config = dict(
    num_hidden_layers=15,
    hidden_size=256,
    num_attention_heads=4,
    num_key_value_heads=4,
    head_dim=64,
    intermediate_size=1280,
    vocab_size=8192,
    hidden_act='gelu',
    norm='layernorm',
    norm_place='post',
    norm_eps=1e-05,
    positions='learned',
    qk_norm=False,
    attn_scale=0.125,
    bias='all',
    tie_word_embeddings=True,
    parallel_block=False,
    init='orth',
    init_std_qkv=0.0319,
    init_std_o=0.00582,
    init_std_up=0.0319,
    init_std_down=0.00582,
    optimizer='muon_variant',
    learning_rate=0.00306,
    lr_mult_o=3.0,
    beta1=0.95,
    lr_head=0.0103,
    max_grad_norm=2.0,
    warmup_steps=200,
    schedule='wsd',
    decay_fraction=0.921,
    decay_shape='linear',
    final_lr_fraction=0.02,
    batch_tokens=65536,
    max_seq_len=128,
    doc_mask=False,
    train_tokens=388800000,
    max_steps=5933,
    dataset='wikipedia_en',
)
Each number is 128 + 24 x the weight over its row's rms, rounded and kept within 0 to 255. Layers, rows and columns count from 0. Numbers have three digits each. The size before them is the row's rms in percent of the matrix's.

# up: layer 3 MLP up, 1280x256, rms 0.0708, rows 698-781, columns 64-95
# down: layer 3 MLP down (transposed), 1280x256, rms 0.0267, rows 698-781, columns 64-95
up698 101:125080141127122091111086101142090116110142116126110178122116144107146160096146154143051140160153
down698 102:132128078138137067137118113098107145142094119099111119110100148128133109112125146188165154117143
up699 100:084110130154142098137132144157118138144151146093127116148114104142137089165115108164140119122143
down699 097:078154110145149138123163126094134118123122126107106135139135169144141134149149143125120164105097
up700 101:126170118147132108133158138116122112175151131128146142118182149131161141083157134095055129113112
down700 097:118109121105202146148128132107105147141114098152158106129147109124148109136112144123131141091168
up701 098:101129137074153131130135132123096125145105157096128046159095181123137134113104135106164110112120
down701 095:162149143112112153128092154159092092131112138120149155120118175146113147105118163128147112115121
up702 098:166159140122137112126109081126126167088129143094067134079121127134161103113117119121099111104147
down702 099:170081088131129124076107130142177109111114078118111084088139107141138078157117159116121129095147
up703 112:148108095143120091106092087139130120146129107132146129155146117106126119131107159106148132100088
down703 111:120067133093157112116183169162148093113118133118095139158130162086144107159086128100142124087108
up704 093:088140149126116131151095060123116120160170122105135186155162131102116145109092130138133081127084
down704 099:101122115133115113145108131143121122149132141127101090152099117110110119118119090160111116156161
up705 106:090109143136106130108130113096102091125153122107138145101172149113118156138124157106138153063150
down705 106:127116098159160173126135142134129153132134097107154102149133124109133135112101087141104128131146
up706 093:139126142171116114123142125153133141141154117173137136128110139144082149101131152120126120143111
down706 090:115125159090133116181140131134100141135182147119146125103131070133133128105132122119114098116108
up707 097:130162154141162097095147128146081143087143142152147177105128126146135152133102128139144123106133
down707 095:153126102109122100150150143099148097145065144100079114117157143117124105164120151156141087125160
up708 096:123118098165082122131190120103120153133095161142148120189097132134101113139162142173135153093163
down708 095:154219092120132083156139147128144142134126142143157168091167118135137132162106101144158083104098
up709 100:126163181123112116093082130150131131150108148117091108121153142114111107151100121120117120119156
down709 097:115142152130145092137104094120148101160136107133169148176149105123167168138107081108113123114151
up710 107:117129097140154113150131122084104138103153118150102129161170121141157141143133131129119125125066
down710 103:179095157153127127098127110149154104140131149139076147139134101112098124118119152136143128097184
up711 111:095139154115176141143137155067129134133126086137148117147127101134116108155121140140141160135086
down711 106:103103133141115116119101117125145126144130120131170101113159148138107149127104124156129136146169
up712 097:152145146131134092151098091072161167157136095096132121104113154163118168145163112107114114161082
down712 095:095177104140140123120078113143146161139167139092098126125123153153160148159118140118165141099172
up713 101:083106134100133067146113136115165091085116127083119099126133121160129152099129122110155158115185
down713 100:142115134138125154124113167137127099162119157154157098111151135105137105140135136082161167119047
up714 102:146142125150150118112154178112137089136162144131124159158149148110126135126107166131158130120113
down714 104:105143141094115122146139110124123136130151136066117135113166097134177195135073148141079095119116
up715 110:100120117123153120153139113124130099127120129116125145110136155096063098128163115143145201136186
down715 106:150120143071132106130108153131163152108127147167142127148162109123108135127131105110106101082114
up716 113:139106131121146132122113111126114116112136130150135115098086150103153071110137100144151090129134
down716 122:154108059113134169092148152093124104127112142129139139108161155109131128121140154114114170138122
up717 105:089125123133066093103084091154107130127126096113138123144136120160154156156117145125132139098116
down717 104:121070144118109124150194118121117166102142102102137129095135148106166092134165121126083111147171
up718 094:129164083128115136159135136109118121119121102149139158103143165176123120156143118125137076125094
down718 099:102138112106155082079086134112127132140163110114141099134126149094082122114120128131116118113084
up719 103:158187166113089140163091141139081129114078114120143092123121119136178190096141108142105124138127
down719 101:094101132097151134115154098086162124121141163107140137132161129147149085149146129141116195101126
up720 103:092130114145149106169156105120159118134125119097100123143151133183092147132102152115128133101118
down720 102:147156160164115132096139136080136122114116093128139106088160093139106131150117104131118115109115
up721 105:146089129143080121101094154130131109129137133105112104134147172143143116158153119141136124109135
down721 110:116099136200145083168103120124105154162158127143108116166155129113104084149115124144079127146205
up722 081:131119141097186094141138159121110152147108096099132147135134140095123153122137115146193126098071
down722 079:134136100146175124114128159132108131107150168107148154113135043126117123176127138085141117151139
up723 105:127146150122117111113142070157191110147131118129121185122109128150109088124124136161156123109077
down723 108:169099115127140127152126094175123142140168102110119155175153131114119122128145114160130094056097
up724 088:114166083156127129114149123110152172117115139138131058143156138125095111144115127145139107118157
down724 097:129136130115144126143140130121140111197160165121110135134107141113165104102120158140170105117081
up725 097:160127099149148169163142143113157117130127121119134135104116124145111119157141130145103129154103
down725 106:118111099140125161125103142127106147120143171141150121118111088150124130117148174110148186143098
up726 103:167158119097140117166169134127119135096126109162136086121136160094155147164155140098179149175152
down726 096:128149145098136128133141153124139130127114177125118135115160101143137095195116134126122183126060
up727 107:155149156147117126121119130123160139107119059150124101168124130140136143118139115099091121088102
down727 099:102092119127136110164117118135160152185105102119130153099132126115137091121168170104110132113126
up728 125:157156122094098177114174125121159150110093081138148139175087090106098109147134111124136129109110
down728 125:129100148114130138162172153103122096107095074112131155165162136138118098115118154117121132111098
up729 100:140148110149122136170149139138127101111142120123148130179166097139129137088103171158167143106106
down729 102:082121107111120112148121155114137132099102153141140150134153113163125139133120147121101178113095
up730 096:069113170114105118133166125121083160113085141101140161125133088095138140135138104131130178165107
down730 094:094120142128126110123089119136153161096109144093110071100143157098141153147166101120172093131113
up731 099:108127131101172098116122120115061130130128137101121132221135139140177153153144108134137143087142
down731 094:165123075126075130122118122108152156137151130151117155127113092118124137105142109148174135140156
up732 103:131129160098147103155118115136115135147141141128116149123093147145158074152117131152076107144119
down732 103:128146151170097136111131135136156142098150187113101126132127130153163132126119127121106092123120
up733 103:150077118103093126126146094164142131141136109174155123179138118116119112117136155137115140137133
down733 099:184132107133096168134148119090166136128141115162116116090167126113115147154159154168093135115157
up734 103:114049085115130163112149172121149158125073124168102144153100131074073165144149136078136143108073
down734 115:089139129106145115105173098183145150116124139169128092119149164141124137134181095076097098170107
up735 093:130114123182183155105145124187118143100155112147129142146126117096104140127090115100119163114157
down735 096:115124155134088151155121151144148123133140178150111169130126141142101112134119126154116162138122
up736 096:155119070125133113131127113142145110138125194098159115142119141145182118147140173103121111147116
down736 095:142150097103165091126130159115131113122110088149177155105115129132120137175118145144145092132145
up737 093:138153135127143138112119152143116105139164107098126131130129116115119093110152113145120088124154
down737 091:141149116118110139137054163079140152160163143154112110118131119138140101144163120128115164138135
up738 109:122146097126135101141163121148089134102170147151193128140082114156157170126112085124126157099147
down738 111:155119161153186156125093103090130101150122120096164184118129174151131136081137130115153170135157
up739 118:105106123118116099105087121117163174114157122151141138124128088149177126130107190116119102142063
down739 114:139080103116141131148145111121135119135138166145137130118129083128102125118139115089140163147139
up740 094:104151146124103164119116082118163136131122125136091094169137124094181169133115116138121086122178
down740 095:124134147109129113170118122091174149139130167150141162125103103170179132087146099127113145172144
up741 099:125115147125106176119109104147147117087135158155123132137171175179125114101116101086115138108158
down741 095:129092080154110170155099114104097125146134086138160089123120155139100153136127108128115082170105
up742 098:129110105152109081151103089141114130105124134094163117134114121103125160128125164121150118112097
down742 100:107108112112084101145120111138118133116151148118160138081117157104138137129068153166156083136125
up743 097:090191113129129169131124110117117114121110122105152125043116107108087143138125149106174137130168
down743 100:111124131132177122125161117131095121153156149121161150136124178103192142156159133129145125160186
up744 086:152136072134121153098127125150128133147125125130182123133145157116180121141119118152134127144102
down744 088:103132134119110150121151137143137135093122096132150120140105090111125157137097170131174147171191
up745 100:186101100143132121091100114161127122115120073117087124119172114126103130122102096140139142134126
down745 102:162113137089145174156145126152064132144168138149124138112136136125088130117170111162143134112108
up746 101:149128124155100101109113126161096108103126137098152128086143138127120124115145121153163088081123
down746 103:186115140092114130148067117141145169106156141149138121140151130139121121157151089164130109103121
up747 096:125134114128096112145128076152117125111155108073121133117109183167113109084132107099115117099099
down747 097:146135138139094119191119144090081167135128124075134128149154160100122165119117102126110109106157
up748 099:149163084125181107105131110081107139138122113129145110135111105156101198126100134097138125091058
down748 101:139133102096089097124183160111113148122113080133149115101138084128138126091127113119136133141175
up749 097:086141192156103132172146112107133136115148097131141163170100082126154121149101104123127123133119
down749 091:148144089132144140115106154128155145133111141142139108090133096140130130173095116126127121141144
up750 112:112115099139107172087119138150107131096151158123132132105142137132152128108138151115126094111105
down750 114:156177104104095111141092114131164144126150132125133090142100121094119124141153143142132138144146
up751 104:109173105115130133099151172144146120140111080129140155140133113124136124113088148142115108137112
down751 098:123111108121161096130124123115124107146175096096125136104130133134151122123210161113147163112112
up752 101:123116111156147079087105080132155125143129209083118083104114134128142110161118105120111186143108
down752 101:117146154097092146131107166190108163140119140176123112089163155141126113153115145097113087102109
up753 095:115132111138138116084123160118118105117097173131150140154136129148148114158111152104107163144116
down753 090:127142122146128103117139134138149143174129103142114126154113167143164149154122100120158117126147
up754 101:102126141122143111122167107141115120163125091135128090106111152136115156160117107167115074139140
down754 104:143124157106160162112140142103093116158126139160127112099130150104131115087123128109173157111085
up755 102:172142126117089144125125143134111154132111140151136085127099089075093105154169116131097135146166
down755 109:165148146135143121102144124137117105096112092178132146130124103135167122135154159139090098131115
up756 104:142135146114126156106139136111094132126129139102109128091138101139123082135117079094099170156148
down756 104:082134158133124123136113112115156132101129165062102159167162105141163129110129115146093141133130
up757 110:178089129155169121100153120107136087120131151118143158099120165074111079122111121150134130116124
down757 118:129092147170135112150112109150119140160147143159113142114123151066126141155116157138144132136110
up758 086:145096090118121129160133161139111153119114074115151104088111183117107071118123137133107131129131
down758 100:120106102152134120136164157107150141124153146130170125124143151171086149116107140140153131117131
up759 102:078097162105107144079069121098145141112121174110131126130080126121097124131076150097135096152123
down759 106:151119119100166119113092177102130129144108160108108097135151128107152121166165108142113127153116
up760 107:104091092128092146142123122099137140148134116134123139113121118165111119169147107109147158131138
down760 101:158118149132126109135121092133105120155082163157148120094118072115179125131093103093142152127090
up761 093:169112094154136063136150124077110133139126101115145131115097116080071131148121127157124148135080
down761 091:146095109095138153121215136111142059104127131106155120154139157153084093140133134162122167120128
up762 097:091107161065112108111139122126170111133084135136152181185155091099102157109122113150094134137082
down762 094:105152124151163114121138088148123134137128147139141094091125128114100114123131090122137089165178
up763 098:098119102099115150108155095110151108107125136155148128146113175117169123109114112112113108146144
down763 093:123143146170159119116142123167127111094140133168122146157103120147082152115092147150134164168123
up764 097:151113157124102116124143139133121100102145083082141126132132178111180106187098140128161116137123
down764 100:062149105136105186148085166149091138142132135130150142093129151094130104149134153119127133158135
up765 110:081156122156158136124096127124081137118124114158092124144131122124131147125147117136073055171121
down765 104:148137155135191142114134072127149126159140129121124123109144149122114131101110146159150162078119
up766 102:108094138098144123157096088152140111086131135114120154157126138142085104097122137153093127122093
down766 099:155145140126116115120143155137110085157157131137106102133123124110170116138151117148115112149165
up767 092:159172113099124117110077115156122158111132159118111145149144125142099126132088093180131096175131
down767 094:143150140175151110184176160092093110150123113122123119111102160119107135170134112138119184081136
up768 100:116142137121149097143117150100161162122159114125149121126152170114076116107134142088131130141145
down768 105:131097121130095169161105119107165131125147186122165145193119153116150144136084150138138134072112
up769 098:137132113120114181160142170141126123132094119119124144067108118159105105134136155154090114187135
down769 096:171119128129114109138115144135113146101127174160090144134087114086119133153151150169120120127070
up770 098:096115109141129116145106140128132198172147086129098146192143110106136135101134111153096133113148
down770 095:198094118163145095108156135112090077089138141116144122114108121158134110118097176101129081135163
up771 092:147117076168110123114156094129132118128145095113152155180098106167141152134150131082098154134169
down771 101:101150101107128076133116136110147135127124170133125093166144147129156140155118142115170106120146
up772 101:168130159119080123142151149099149122153140113121141115150132074120144140115157149106109125167123
down772 102:093129138159154121131168125136118148142191164116116153126153105158143107117080160127122139138126
up773 104:149084130119102151150147173135143126138141151121147167092157110130129134158098165153071105170108
down773 099:106115123080100108135136118136165130155128120092144114133127109110102115116131113115085146134133
up774 099:119152126091102090123106143121127126113150100116149158180111071150167125110127173121107133117127
down774 095:097112113168123125112130088119118085133142172130124099086098088145109124143135139092149118134096
up775 106:115137110090134082095159164066109116160124127141157090107141138100094110098109159137109152115106
down775 104:107161097089146142151153150123172157137177127121107135147126118154133132149130104159157097106147
up776 096:103129144098106124124122146125120129128123163151146120071065125109123122149114117140152140115094
down776 100:120101099105125115150186128127119126141097104137121107144143078124136125109129112140113124133161
up777 090:089116145134151094154115094099133092114139133145158122108118113166113109093108128122135164121079
down777 093:125143085127116131136108153181174142141183147172127159124140113133120145110125153134083150142142
up778 106:044127127171115176130113145173164161141141104141116133128116101171134093131156112146129171116108
down778 104:153127127143124133109134124150108102161124131109154120139143158142132105143165149152147107102134
up779 101:125115095156143125107118120109107164091168128122111103131129126133131099125135084107087086157123
down779 105:078126162108116182141165106127121136117167166146153165070109114110111129149102112138127122135105
up780 110:123103091099157119083123160171107097117138168097134116141094162104123108116176127133088096144107
down780 109:157123120127135097087083139176095098135123157161103110126108133115109115182125141165132114174104
up781 102:120100147130144091123133125157123159132140090123131115079102089123170132126135090154132126138099
down781 098:167136113100128144168137124140084153092113121129090135128123167094107168180125142126091171137138